Weights of a small GPT-style language model, trained from scratch on English Wikipedia.
Training: a variant of Muon for these matrices, 423M tokens, 6461 steps.
Each number is 500 + 25 x the weight over its row's rms, rounded and kept within 0 to 999. Layers, rows and columns count from 0. Numbers have three digits each. The size before them is the row's rms in percent of the matrix's.

# up: layer 9 MLP up, 768x192, rms 0.152, rows 4-39, columns 0-191
# down: layer 9 MLP down (transposed), 768x192, rms 0.0426, rows 4-39, columns 0-191
up4 095:496502475505496567490497512547467573511488491498489449496462539517469523515525510487518522443520501504490494492506485494440479485518530493529530490512520488458520495473495511495450495498451551521491510495499498492507483508519506526466510507495513501489532523537530497425454532526521497495506518488455503463470516514449458513561517474520460465504526543444551510508498527517475493503486494480474510484517476499490495505475513484529511519510524490461489507511499485542461468489506495484487518526488506510540468490519513516532496497501475560490490443500527524496501486518496493494
down4 096:498472473462489481514528508461502450485476480495520547523540488491491511462495506476483519516485506475479461491515452520520490476528491513488524472490510511503460543502481464478561516516511493492501512513472502464498479480510465476532515484510483494435463525472468520486522517509519461505528463517538571503535507494544506508514483478492495529483544517510492528526502504521568496480491478502528518473486491515504497501522512528504496479504455502537476490521535536461481523466520502551551479495495510535474535555494470514492538514491497463511487553484507456479501462520497520505
up5 101:514543539465466465543533497501491489458454481501499498479507524494506494479472484510502464494500534504515511522501524522530504488521519490545473479504468497516482530472502501510484490478510494541512513482475519478495555472447510530517489490485453473509496484530478464531527538489477502500548469518527473486514459499452563515525482546494504481546472494471495529546516467494534515495499501517494452520498490521489486494481459498484479515512482510479570522510531503446498496491446500520533517508518498541489500520524514516489497473430494470535498507521488501489498504532504531438
down5 105:471489479558511500516512483479535473454497489491492503502484486498485483417472504499462548481534529508521510500506510487536489541516539485442496489513473537512489555495502508500474478528518510484511482474488491451485506540476514493506517521429487508455526497504514524538507541498482483494485500487552506491499507505457500516524532500502519486505507507514550494456505553583494556514524492519539501528446486501504460491513465494479501494501495450526484491531515500526494523486476540483505465524501518552500504473502477503492497472477496480495518499526520485441498496492509504490
up6 095:528471467528515514502463454540484503545500487462527562481449520527557498499481503481519523496502494491451513492497507532536529499498509458489492524487502509494516486474501538464515498468492489468517473515472469485508497510503518514547475496470487458491488471531512483509525520526480497493498542476511554518438510465522520505486496483501535497514500480557491501506506474458466516458506488506514507497483511456458544471510520498472506515498538478442493512508522507469440490532503510518464500503499508496489482448468496533466443474492494521509503531500521505482516481472490540551
down6 088:465530554444502488526553513476539466515480487535516477546509496486467503518528505508480469467514474502492526465508506483475438515488514504489489461496503462468512486510507478507483509494523525547471514496485461508500517474472514503477487487504497513523504513513471557513485461487510524530546489520495468531479481519517438480534491477503489504486496512483498500495480505540538495543508498465487487520511521544556458519478491478512480518514469511522500509509495500534543532512508525520551476553482469501491464556499514483536524511486489451526511498538447501532518492526512467517
up7 097:540530550519470520498503530522519487525500485521488459495507499506504514519515498461499490511514519500532489486445486504486508515506506516540512488483540503491489492493516500508504494472498511484493523477514500513516504515465487391502481504523520464562512537453532546514465503494532497481447519498507535525543495524475500496436506513545493539514561524506497525500484469524536517546495520503481520467477530474462474505542550494479473509519481492520513522486535468466522468489495481490513487514453471505475515500504519502451481529518509528534506503521505523534519524514513545503
down7 105:501497470492517469511482532498515500494504516514475534522498504500506470487541516520497517508489492491463526452531526511475542487496501448519508491474450523494447532548478494504493500486510522482490489553476522515541506472529502530484506536510499546462509472485480473499517521523492509519498481529515470489438506461505522493559484519461505476524468468510496466473529510458487486495511477468532484516534479549528480508482479492530523516509555519488523492496464574519504541516475528499486502537496463440513471516516485511532463473483464474479530506519493505469500481521493455524
up8 097:520529502532513472493452567520493540511507482479510483456548496478473505494483473520546581519476524481480485487470490524511517531505498468482527467503480516506500508513506479457489515486508480449496493478502511497504508493470524418456477527486511524513456429524478523466469505507466470487490526506500502530508500481461512458502541506498520500481520502484466516464492560561458500501490529527500452494468491510473495513458512507497475502496535507487498484518492499495537520470517506528520491528508489490496511496542483497473531488451504514550529495505502515474510480518513498502
down8 096:518452501528488522508465520472475509457500460472508490508472496513496518491483499511486487476485473464531539507441496527513545558475476481472532516483498515496566508472459488484503539533498514505510498461481541513509507527561507504469529512491477499479504467482512456462496474495515498466471475452474541490542500520531521504511460523529502493485530528528443515477527517520465497477508484506538512454514516473522507468483493481494496485503541529550554464471496547501518515476508495504476485507519471486481532505520448518504504506499518454492504479466488494473515495505531519494
up9 108:484500521487489527454515527517475441494506508486527492531548477512461504527496478505514491479500495499526462477507456523502521481471504496529503527496473493519500432511473507515508493502498528523469479508497509488511464499503511531530512492494432522461450519486525534534476484477507471496496519508497522528492498493478512453495510503487506469543562492534514496536521443463530501542512481523442537494506470488521474514484475470500475523546502459529496500423483513492534497501533496480475515507484472500432449494490531494471504537512513486523494480493465476493490529516504466509
down9 119:452529499485531536484492512473477556509506483538477464522482503484488480510495486473524512507479490428449523513506455499457482517487550504499537473491494585510499511508515508506521489515518528494482469528517473534487494458480492474506529498501500524496480477518483466503502532506510465544508500524477503485456509501411492496531497478506480490534501533529501499507476494468521515458524479517503495471460488519494535477496498537513477553477481468487522483504486521494554532526491479481490503500490520523482469527477495490481469465573513480524468547523501514492518501500482477501
up10 078:487535446440488509514525549490476462527468493519517535476492490480530478476524486510476519495450525484475502526511499518491512489516462484478497536547567463559493502491515519513475500518472489511492534509531478493486505497560518511484500515507470520533495494497494494518497501478484492495496490483479497482483440477452486509478462517499472456500487510493471504490484509510504469540485505503505492514511526471467487500564452522481501513502518491497487491515493497496492488500504545529540509489500474532568504471555526457498539538431479525504518500486528509485471438490511499474
down10 082:494522498555524472499479467519516520501526524473489449549544504515556525517489520515497462474515503458534519509464468456502521514478475511511471500485473414462495523502513508491532493499489492484473493554460502532474522508501487518475517485548515522533505491491470527535469488478486468516534502548491478524494528496491513478521491487510523532523496500499525443536459528505487526501538476490505529443568501510527503523486502445491495479524505470496508520546502540505514510515468522532469511476494467504465499494485490512522496492489519501485484507516522511442531498481507501489
up11 089:472450512531491549479484471464476508499511495514517529506523478501513514501511502505523529499540536446478516520472480469549522491528490450496522478533463504510482456482460508554516488493577505529465474508478475494502521500500489471525491484485522499489537510498461515483499484475503466481553532528498543523497543508487531496486544515510505455501498468522456523479500523515505479482486510550471503463499502507535523546536495470488538523502483509518497486467490531483501549510493494515501465511528505542499530528501505543483534502505490508532544460525478487509501457493498484451
down11 086:517522519527542498532499496506540494480474561514486471549534498497509483453504485501480545493476486501476508537504492485488508463531493482541512490479551494529517511473480512484541487523528495517515495504528526478510481506522530493515539447458506506516514513509490486509526502492507487563496496533507513483509515504514516511518459524475477516467505442484536520459476512509513520517484453487525506550476521443527545516508504488497543519550474490525543507477508438496494456509445489560468499497514508501484483457489494497530478482487525491521475483490475444539492494499523506502
up12 098:531499522512490491506515546469539462506521473468533524515480494516496455502468499418498524501491494480463483470492490509507497476496552505507504473501520484501485484527469521498515522511457509521512485450488517497504509472457504488549498535500494479512423492491500552466498522536488547510524498516537469519481497495477484504474546525487498488506465480548485495457493497480487553534487478528481508474469544491502455471580481492465498493487515494492512518552479516488447494483492528521480500475511476528518480559469507493487511514482515500484506508521534498503512515463513523485
down12 099:471460525477525494512488492503481458515525580492448513468549515479524494467475496476518527520529513497546511516469533519545503481540509524517488512487449475483464507487493462547517469497488532518515499483494547504461518543507502468503504519508495514501531480487502539471504513518508493501472514529520484529536538481463503462505492518513516510528499488449465500477473495525506507552529490478527512525422492492507490506503491503448444478500496456504516466488538491492514472493509519526453502479518470526550486525515525476506456510473471497486480490495496496500472520509534477506
up13 096:483517482526494451537465492473484508535502480546500537499486478491497522532496488517524483496498493477530518520447482455471500476541487447508502532493538467557547459508463509514491456476476516488498527473500498499549464538495542502513501534498477530505470517498484503516532530467494476470497523504503511487470475515527496482494484482512527543569554502481467533533490478482512517524497469516493505508515473485508523526541461521500520489481512490471524500504472515479499489481497506513487587504477501512499490455439504466521486512512497482502473494471477484492495474535475473461
down13 095:462485512513510476532495482515521477509501497498469472484512494487487497489534466467485498469483509498425523513522491508478578560533523544514533510500524502470479519465497465473497516509480502478489494558497474523484501521497510500529507466492532513507499480475549513513469487518492503515528493478509509527496509506485511531497472548515501490506497494542515507464513486505504486481500540480462519575497513520479511497491553508479481528515534491504445477501475506534486503472485444493516495486466520443529475542456530513515458519455501503518562523487498504480486549476462515494
up14 096:536493479482484497500483508510460511484475487511571488479524502549525509515467483526502518500492496507503470519506467506459523517540486475479497472510466545532528432538479500544469487494499529468484481517486487531494507489482491527494504535503472480546519471496487510480530499482500491494514488512536523483504526494515492508489521468482506490469535497518426498534516483449475494468518519450488496513487527487492483496470512488488428498498458567497501515531548450512536496486494509505470567485463503491523509508486525471520518499520468538446508518498519491461484526496517509467
down14 091:526489524519503524509520522511507496518481465500492476536536490474501482484503503469477535511495506469500553445550474479491512523467524487514501489503526507438530482485524509489506496510527519513536486536525500555483465528505485478560497513519434529470441459474491529471486466513488530554520493495514514487496521535461499477502506519481485514440488466523523493495481511463457491473473492474562510492520498534493488509515504481489503500468475515480511480527499505518441459529512456485517510514517525489494451496449499509543472506500500505521502506498523533480509479482519446500
up15 095:545496479492458489501523525482475503506503480597500505488486490525497486479498508492536481493519519506550492518523504544471487489497508502479482503505501534530500504527497486492510457519514520493506502499509482538497501502518528524488526507502440487489486470489459500525515460467529485524493508478478422473485508505465484520526430516502503482528493477519493494483519500502518453527494530476521482482501465510522467558461490472479498499528412470487516419510528504477495483471470474512500494519502536484472509512543489503531493470502518497515531518499533531494484530543522478479
down15 089:493494449509455557522498502483533473534473494470533500487492477470426469500474518490516464478468477500473479501476502488542489490469515491478469502502484505509463455508511517540469466507497514503501531435512461476528534494474454497530503507512485485511465511485533497459510498501514519539517522496505514462561513439548523523504549521448501488495509504481499505520502512490512465492531523473512513475476499474533494468537506503483495470541528517479490522514498495484489518478543517496506540512495518534525489490501552533503437490461453526490509487483486504489512530467499507491
up16 109:484479491516491522503518494491518488512476463486470511490522499502510502474540484494495475512495531447470515479473450504512458472546513497445453526488533496543546488478536459503486476487504544507466551483497526455480472487530513503488545476464514485530507459512502486485481508509500461525477457474449526507492479491564499479489496487490525479516509498516494463505499483514523481485504504473511534530537507477537492493535550513486464493478489518505512511576458493506499460523491495519513509490485516520500476511458487495473494497486555525496469560518462483522502489480509556499
down16 100:495512470494509493509471485525492478517493496519488498480546513488517494530463546512537525490483493528538469518524540517485535525478505479537549487516522345483473508497480510485513507502497433492510478529512497499513505538471488485501422500528505493521531512490504503501524503502492476499510518519521482481471510537458513468499538545467437496536473509504463502540498485516477521483472496499495505488526494504463493517488497522523536480531490461474505507511488471477505528497475481493476513499477484502490470503515529470512518525465513496493497482484533507511498500501483465476
up17 102:474491483464562520493469503570480507550490475496473507504512513481502476475526517487513488487504515470519505517527515489520492529521505518489439481533533501506561490449490487438505497537498483519472461520452517491496502476489510497518475515503466506536502468510517458537515494500501489506520489484514516471488522523533502480502561469509503472464505522510498466459469501533510474476498480530498457467511498511550469471484532558522455466473477466490475523513503533502506509492515468499542452494502490558493510514536513473506485501486500473503479494530525513516541529451512504487
down17 094:526549506489478529473484484504532469476560486493477555470553510453454496510520476530480527502513454513483513494545500502526466497528505485530511514482493531533517522484525546530476518494512509483511534499538511491512472550559484483468506489511512506542513519535456502495501523486507512489485518488430536496483452465481525464520492485458497483531474492475469449491541468523485494469487510535464531521514487496492491513480479512488537528512517524530495493510461502501525487502492517510501545468506523491459494468486464507475547501484491540502500525505527467470508473500480505509
up18 102:502507519480545515459540538509524481446496543526505480501506461519511485520521480521520498500448497529482520497473476522545501472505501493510483505481524574482525461448508475468463506533472486497517483476524469508517493547524490526528502487525508530499508489551515493512498506475517531475513494476482484464513494494509512526543460537526448535477487514485532526481550480509467489474475531463479524521527496499532505481502531472488488522540510499541491466447496524501518511543521482464508468524465468496494500504541466478474460509522486505518526503534538523483477484476511519488
down18 092:483514503527484501485466487470469469485507515468474486495514501529538446485513500507522498475522484505540546508557509478513487466527455493487500527533470546507506532460496510516486482512531501512514536518491463527467482530523533526506493463534507517500517484523520506470515527501518473555496492518477548466476473481489527529503480535483502539447523500516505476476478497472449528501501520477544481501498470502469462493482569460510477500536480479514488510471513533493482504454531523490511493491441491491514532517462514533519463480544475485493483549491501551506490478502481505522
up19 096:496499485489494523476523500492562493560462468515478481545492483565486450550513498468478474496515489498504450499499497427530506482505544500525482503534502486487519510524475494448500508503539483490542505558507500479536498471498524475554529516528525497485518518508508479511503499512510487527554507454499522532496489486498497503502494457493533486544520541564540475480514501497511507565494512487480485493522515489478501504510510487511508494510509458500466487494564498470529517524503507447498520489480517472508514481515494465499470479484492520460486466516474496487527459518469495501
down19 105:497502459478501480478487508525476527522474504502526461500500500530512490510512511475491454491490456528557502488533530481517488501490497489533491446530493463518511544469477492475457448490551461524527508523493505472540474507451483515532494514537511492488521497546509510513522511509507480500522489472494553477471488500476466504501488480529488459498512528486496508490531496500523482525445549442519520481491524477470472513488514506525524497479502534507477487470478489510487503512470506509530526533527494482504513463533499473474483455524462545533535443505493528535545468556496489522
up20 107:491494485501498531486502514480530503536524503520481497502499476535457511557485485475503554516505523507511446478531521506494502518524504500494477534475513505501482511444477505507529545494481490486512516488470483460490501485491524528492500505509539486568498529504526523489435543509497532484492465536502482492502534531512546523477488515503449496497487476479490485550526483568541458522502540488452520519460473473475511497522495503509516487487470477485510474543469497506495463517537490532501523501474457503495477530515528541495540475510499485531465451463484463492534480488529496471
down20 104:545483486523543489521499450522500495457533489507491468480480519493512471504504481494507488523511500536462509463496487474509522533477500488504485481491543558509545477461486512468445487512520519508492537475535496509439530520508463492543501485509545505492513473467503523505484478455492499507519514516507496507497511508522510522522454495490492502498471513507533497543431515467496508502463526492554452497524523475492488536528519496457500489470452490497477552472509508483502501496519510538475504496491486480462516479468493495473534440476500478479512477498520520533510511459452499566
up21 100:514508491485451500483485505526489506510465495471499484493487474520516466515522517452529496488539529460504529480505497496513517507483524475522515447505471502458468467490508527502508485472488521542470491519491513510530511487495500546504528483484505520489512571487478534477535473498472504489455529474513529498513490479513544533490514479510456511472490479481527538497488503479476477478511513480467489482489480480479505542494479476463487510464503511512505481530462521511469499452492552474492491570528531467493500479509453491402487488503530539518478488488506532471470504504554458481
down21 101:509522503509507482490518507518498481481497453496536524506518499453483518498473509519445515458466505511484456523484523479497505504507545472512464516558515554527536499509515513541487486491476524490495548445473462483480491498546466486540476507521498530533476473493523514473438519510478493469512494489492505511495495486508503517489463544436495503529494451514473538551525548504486503501483516502555511525501498452518492485488548483532516462517489517487503521472516475499530494527499450510478462468513474490470487498473484483534551514468468485499484534512503488495522486484460507501
up22 102:518543481499515503487475483523447513498447460509471482522519490491489493449482521528476487510508483510509507482497486504511478465510521483529476453494523474479477492490508499478512476495472473488468517475525536532502538487524552425534535497542539529498522527518492499515532505429516501485560512492501460450478495511473464529501467494487507504528526523517523481452538451518488511516520520503518477478536473541508483456493533542470523462509444520497510499536478561508474496526498507510522477498530495504520478503493471498503487489486499483494466462512499512492500458491503489475
down22 107:481554514475540516526507483480486516523521489515516555500525485496471523471499490502502471504502500512506549502511461497525539519495445501480547519504494411522529483498478460516515480447503470521511499509515470493485504471460509501519479458497517504527480500469490503495535513519472556508512457443543523504463520491518528448529496505494492472516472471473495490479503493496506528537510474478569526501494498458493494514451482507530508498486513514447488492510514468514482461523465460485518470521544544492522503487530495518497527493495507527508477504486513496561468524479497495490
up23 103:480448507476493507501548496497488506558533523506510478468505553526497506521426480493483501474533524525469518505509495544482485534545472473513526525452510507506529505554478516506503485526502481546511521504501495507479498492516461444483502488504532484506463503499501519500504493500489487545523525508485470520538477490514453454520506515517474472462499495495499499473540493520493507485537477479531520493525539504488494469511541494527553486482487519508535510470477505483482507491503514487491527471446432512475496540508549513512509467468526547548484477471495503515477507505458536482
down23 113:440494454500497458447485487509476525524489474541475515485545504471522487522480461488457468532508504511512508494469510477491534496515527446482552523537494508500469504537516452498496530519539490504500456534507491506539497508497519472516520480541497473542486495505447486469498515530470489500512508493468515468468500507458465487513481491512502494483528504489485513487471471531480475495508461416514542543484483488487482521502512551477526470527554493511526520522521499513477525548497530533490484507505498544484528524480485519509526496487499519506551515520491490501516484478485489459
up24 108:530535476427476509484561487517502497487526497527506518507558542509505487474502480481531493477489470486518499514464494514480487516507509522481518472568486525578481542542453462540437497533529510480472507492460497520481501502532518513499535537474497487505501505508492444476477486528504551527512522490494487517515519483488503495519527514501527486475478479493518523583507511482474485493508483498540493504498497497460510480533490501544499465496495468516465485523504481505512511483479499499525529536466503544483487521545518521509517470504524476513497474475520529482511532482490518523
down24 107:509517526494512489496497547494464488470472490524531463493499463493509489512516528504523485497495496525483513510543472500466490505529453519523512559496470526466478466482505489497526499516492517497491456511537476473532465515482505526483516510494512509528495525496529540497509531487499425538505518469467482514480495525485517488472493499473492518552514457479523466468511469525492486506466529520555526520546482468516548473510528484505502496501509505491473507496513479457483509521507456439511515518472492530461527458479524472487500472500507463502525504412446543472506486502503514513
up25 099:474520509423471529518499509513494524512517476482474518487474507491509487469456458504503528495504516514512507506491520513489485485476472452517527464536530491510499472557536517488463502462488469511492486472486527463500487485544484483532516493495498476527494489485497495498505522531496473522573497490519497485532466499481502408517536506449491496478521521511500476500485492531526456508518526537508483500479564526511503480481475500446542521522530467518473468502507464519485497485509507477543525521522494553521516473542527488503480473460508508504536459485522487494486475481495479473
down25 091:518475478528532491447507526478472525480517505510510457511504507516482494466504500489469545539505498487550480508505494498513451520514555501464504487472449555517507515490478495518483526497495554470498501523485510526470496491480507512491502519485551498552524481443506509504526485523535524466523490502464519481501534500509540517497491506529521486528488527500509573508465485468494535480504495468497534491525489476526492474472491490472533488479553538514486481512533527497485538501518493514490486482442506479463494513471508471472523444492500479519480526480530464520476458520512545544
up26 105:525500509519521524510501508529489540498508494560510497513534523498519470483482512496543466500505516502497533499502528480480445538481524496490502515541479481515529495480504464522543464486485478525501482521480504527497563492532495527557479501481429505541505511506516463534484542526501494487524487502499493516474536531498507483485479516424536506567491506518499481563532487506460494512520510515467476514516506520512528460513488474501536468450522506565509510487545475496501508533496468536488468474521501512516526513491498529543491532491533480483485499540493483495484492508463490513
down26 110:498495556546535463479534474505485456478497566521531513494520529502482500473517520513516463514534503496481511475500489513483502505515489520464479504489553477515540482493512529535525502542508491538525510505484496481489552475534509493487533476475523550487465510541505509493496524494459532511485450470494465547498532494521503480480535549441525490482477508490525474465511503548527487514496502475485489527491488502487535471506511494483518483523521492503456520474483492498505519555475513526481516505472492474463495494479471524461487531566472517506470509505497530459479456501458507520
up27 117:470469479484498504535534513492451498520499493458496517485523510497486441556524497482478510494484473511499482495491484407515490518508478501511504528496549473474472477479517452508499510504518530513492529517524536504536493501506507478538488507518511454504489530501522513462492468494528519511500532526496487511520513509546477497506505508467465505483465520518541471517536538499488511498463541507497555492514542475523537548500507475505505507490480482477461425488504488442497499508492498491489530502485501507501545498502515508486509457441481490471461520496470514457570493496505480528
down27 132:474479510468486457490482469509501483483529473493495485502527523505476498482537477512494495491509469486530480489461487496472486546496500470537536487503482529532490502485506481505523509491524467504538500437507520531473520497527485497518508510439474490436472531491493510476532537548537534520474495525478478502514515505497479535501524532514497506525453500505519441488516527527486497493493490561510527495523494542522484529501534538499498518553491506507478480491521464486515529558501466437486526516475512548556506540459506500471520489485507492452471499518524479469483486489529468491
up28 094:505536499520497456537460511469501513499511514502530478540519487547474500553551505515515521488469507505494469483464495526491474462480534508496480542503478486503505520506464509511497499466509474482486512526468444508525499404470521503510471490501484467466508523501457474501456494468499498479510491527515509470481500501494560510501492517520480522499523545529480495518468499492502487513531521531472564516480470514483484475489545455449506523483518500509534461507530504494497514471483501492481521511472512489499498485503536476492457515500471492501554522485475479540511520444513503557
down28 095:497460479482508502503489486539520506480477470511477476492448495478490517490494523482526469518504492535507536517466494491523483514508480479496543534524500435516477482464537490478507509534485557492469519500504572509494478478500473461510527501515545522547505505493531535500492475548477520517461533471498503490535513503526435503489495500508487524527477472467512499524478491504498515467469474492535476473503510482496500538508512536534468446499463537479505539503495478513475507530536498537487506498491488512492493523514464525491487561574510507483473447492499526466500522530517495468
up29 095:519504473494521469533499506508533502518515499515496526438514485496504526492480487471502503515513505462473503478507518476476498503446458507519510499534526499509531523499492473479461500463523508520476502491495506510557520498477489511516495502525482471553528515501473493496515464484519481535490494492509527456503465507492506458495500515482482504493543491516481493466487517545556553526440473514556480532512531520565487512491529551529518458493515480475508496531491517486532454516482480519487556490505506475533524485428505484497466454475546493497520474508495491538534499482518490545
down29 086:463498518513481511501472532507497465486500502510553485540466492513489494482536456492514488491483506471515515482518464476504528537564513495506495526504481490526477516549488480526515534520485550499507479485469475477483455513501486458498499484513518459487470480503495519514519541505535493501507473495495508533502505501536458493493525494532547450499521498468529511534526496526479502505559521466462485530480488525505485515484500506439533482542468477541452528482514481497513539523490507523507500569478489485483547519504462519486531540494531513511451532509505486440525480499534510500
up30 091:482557546514492505487478499478524467515504478503507465466486472536512512471492535471466489495505538500533514530533499465516501474513555507513472491531504489488431477507526500494492525470484545494492448493503456500554541478519516511517470534520495531525526501459470489534474470516590531469536509502503515519501501519501500472525502483510496495501513499502522532482535474510491521498472468516480513503511474490499460485462529518480501453533482465500500481542501514490490547479461485524541501494505460522513499525512503485480459517518482479488527534458528534450471482483485491502
down30 093:507486449489459488478513509506506547523518520451514518558526493502518519480481513469527481462513479474543462547449512518535504483512439484484502520515514521501527493523499521511524510472434492503491504493508505530493473511539496526526487496517456541467521502498447494480505508491487464495476463519502488478509480476477497476492527501481520502543472496498566479518546499508518471511496523523484497464496499478529518497500488522472486504494483500483541484525504488528545507519502520474479487504504546474524517548455501515501486513448505469458500467514508437498560527519488451499
up31 100:467512480502481515485466496513541488521504469510544476488519498491547502521492549536507542467484537498477542480517505502489464479484507501464487531494514508524475517486491499495532503525524542456491522474515472526521497484454502511517485462491513521571481483483513596503472490475491508492510507455489468486493454489513518519492462511524500494458508489520562488491477509489491495519497496523473520483460524507512476489529496490493499444464489501501550484523507473513489518506519485494499531549450479484549475536530462471510527469489511564502507495519527549482478488512506509487
down31 097:486532491505504466457559511499461527477504530514508532477491506497505496500478519490478477470510494485517480479519536477508484529478490520501507471553450522490445511522518501521482426510482513523556506501501499497486480540475509521521523512508513485483486533522435481532582498512459458500520467501489492479472480503475510523531495508518464515484512515501505496527493542494496487501506498511523509503491500488514462489510484454506501528493522483497506494516471497487516548499499496496476430449474522454523491459504536477508503516461504496423556483483529459509520488481491530516
up32 117:523526506528532494502502467536502508552558464522505523506496510502487459515498507518499504481536550463520477444504500483468495489486522502509480505472484492521506451498462481468492510485493485498507544519516532480457490493473481461532474463492481513516533513494531477504465509474499526486463507516509502481519513512548534499509522495550486496474542543497494516511511489494531505536539497495417495500473475453482520487481488493515481489469446487542496494495481497441471484494474528512520552437516518511503498528492481497542491501476509527495523475518505487492531456487517541552
down32 117:483506481517523542520474474459464498505542455456503476494474484502479478530488519472507501501540544493519514485506475511458502506495507513508516516530445472540488456490499522490527546444520527515509570474491463518486517507484479478522491511514514498492461530515494470500464520509538496471510467489481482532565501499486474518495515494538463536506521508473494528553528487509512527549488482503490510489492486503485516453484530478503486499463479467504523562488510531428465497494493493514467520505535502511475536507492474550520496512507496492498523477488496500473536473502507541544
up33 102:466497503505483493468535473497510483531535471516464523493520466500537463469496473490513496505500537528501478514498435517508531539468512512477468473480510505518524507474495495469495541560496512548476472503464485483544489479511498522492485516537441485523494493468481463489538504490513489518495471467538524456554487513510494484482528504480514488504476512525508493508545448491487515489514475487513544484502485447510485503507468486501475483542520501458489501525505515476500540522534481518551538514515444521507519507522499461524491531489527448490545491496468463466538467501525482491
down33 098:532507480494502498546514456493501527524516445506504540555473548493522493517480510477533520514450456538529473514469497482456477495479482500496503496500518453508519513485505522551482488441492492467455500473491520489530499504507503531514534479501448536524493510492468489473509532498535490541517484526524459492485479500478488474520464537514517479501498545481507479501493546499517479515469482482481513533509491499517541505507498510486523520457506528528481461478504502496491478495483549498492520474463461483484487575504483495481483496471500533469495548437521527513456516510513502469
up34 094:493480518533493475480464517508535480521514483481454518523476557492576503506508495471568478480494499465480427513525497498501479464530499522515495508463493484523523466502516512502460445461521517500496473476515498495527423508533507500469492495454464512545485507473503473516466508534538520458511517481472516516510514485525527482470516540496485481480497518487544525502476493467508476491479487463507519494486547528536492502528505525442495502509459499494496501501509492519515529505485518484453519485502478463502532541520466479497517494507485510531509510465529504466481532531486512514
down34 094:505496436494492453474442521481506529485540518573501495490485467489504513490509495487489482537523522492505491547526459522494476497529492511475492515491500470515513496505503504478447492515471497489500484469477523505520522510531519495518523491494511462499487496543515558545527480467466455508485464529523471482502487516526512499494537463527522520462507541511520457528511486499482452529548510536469499494499501487505521506495487520489516502481496532502552469513518496504523459501486484491543506436507526478480530511528484509476514495511487468509432468511473552517508439478494494529
up35 103:428474477530505527472469500500505480471478468547570522488500527482470498502500526502489514506512500502506507511485472501496461563481528528465536482508500527534462484470463458484492501549474535526456466485501521489524481508566519531510450472531532491491507496538491498536524507501527536507482499489560468509516479499507536475518500487475465550519495475534534512476497504488491500492499474471512496521471520524471476531514492481545476521480506473530513508512489544513475542482525503507499517500507511454444469512506496537511511486504493478477470511500505488463474503512537488527
down35 105:524530484516476489539520513497478526506501508461447529523487513548533520448519516518536512506488444528494489495482532515543492498517493459475471489506509494497502542514494479482468551501433494491502469536511551457482501508479487484497532495509521469513490458482515547423534486474447499541484520527465497491452502521527493503472495498479481494495506502477506513570520492517495478496487519487488463487513458504436486484488492502478493511500520510496467520533484508465532514499510513493550493529471452513518531500512520493485472501485508514501514472463534505480497490489499560496
up36 102:501551533502518491540480482516489525494466462524506485493514485527570552551544512492482504498502486544486487510511513509536495473498516480477494457470490498490543491457482523492504521493525518496531516493498488502517473465482482477485508534491506524528550519511494529456504514493480502581504474517465468449495534522538518474531523485487490459529510491505522479538544482504497535506480511501516499494492519534481551468475466523494487476522517523540497513513507484532534457534495482461469486509506471498495509464471480498476490498477526522487541507547464502531498485492441508527
down36 116:493490533516506458508438511525496520469488546516515495510497472483542514542505476514467559501500465487515460500488478486534475493477505491507507525478514521486514485536513517545541533501533546499472505478527485507497521507505466506499504518501484482485521493537564488499522474523501508517453497509513470481539522505529491492527530524517487498472513454523439492500551482506512523487492480489511497471468449441486507481476518495519443500473507501500512488464508549508474487482486498468549477490510461548518497494469499525474476538545526541481509496521477490492503489461516438511
up37 104:526491498515497516522542520494490504513490504532532516505492491525465465503469518487481528478484472476476457487481486469509517460508508510504496494535514474480499492530493513522540521451460492517564502499562496529516495550505526472503498546500506520545526495517487504461519489523485504482506497496537494470501533521543486509508581508492470499526483532497465449511527507442528490493495459506484466528519529483545530500509524487489510505507474456556483470529446463505461517544500519464486564522492468510532514516492488495475521489497477518498501498534543520531494521503496493503
down37 114:504518532519497499504498554498547517540527491515514507457459474529494482476503519506475505492517472470481500484517508439509483525506498562517563483487510488515496512534514503499530487488447506506528462515506479478479497499543454482501476508514502520508543519492549508515497437509514515518473512493526460479504499501537532508524485461502465547518531525522501442481503515468453520539471492490510507547501483498474493519465538504528499498490493499490512524508481472523507528508493492500510441472529511535468502499508536518457492494518526524460519541527467441532499468462489509523
up38 093:509499459489521529499533457525506490493480528467543485488506564495512505529522480509490506498417501533438503517546484510514535477486510534464453551489487517479489509503521496478494470468493433516517502543525530519523542482516510498510524505476478481511492479533494482517470467505526484499497512526498492495498500476473503491510467479500513429505490534467480500512512526506525478468521467471449548512512468467534468535483483532500536485488512469516511514495510498495498535512523510477465499470516510452492499489471499502530491523520533501511435525498518512495486483469523499552
down38 098:505516539513521530491478547511481531519541462496500499536487475477508549471464502495493545498529511462499499495508486494473480553491500491477549466476479538514487481501508505554520499542474550462533526464467494481481472494457531535482487501495525526501484538517478500504508510474512492526456479516550503526519479471507497493488511529470493529478521443544503480474527454484528539510529533514540503534487470540459523477505515449519476488513459526515465502513503489469483495466517468519511483541486513512527514480508516484512534491501490459498520474501473481528494504520467467469
up39 093:497534518440487534579469513523474543517480514508485527500490559468465508494447527475528492493529465486540520512486483529527501493473529484497441499486449525464572509434511480496441531509507495501519520499469513505520517510507482510491517504538506472467547492531497483504508487476485478517483506519531495520515435527494485465498526468476516496477446469516504518509456482477493490474504490499499480520515477545520512504501462489476519501511497497486472499457506498485494555459478519541525492504488510482483483486524503515491487509492474500510519484504512525515522495462471467499
down39 087:493511465530478479463502492518496491527537484466513532512491474506480486457571462481487497492493543492454472503499527482506494504469524514481550480500511583545482546559478507474526505464502514506483493514511486507498477496484504494521458529455476536485453531454481518484492531510536491520511530474489500462509514506476531514483488498534504481490502517489507508513465501513464510530462495502566495493482487460534490480483510540513504452483533493533546519514514509481488488507529528476520524449513498496554474501499520481518493484491546517459495534517502516498520536526474518520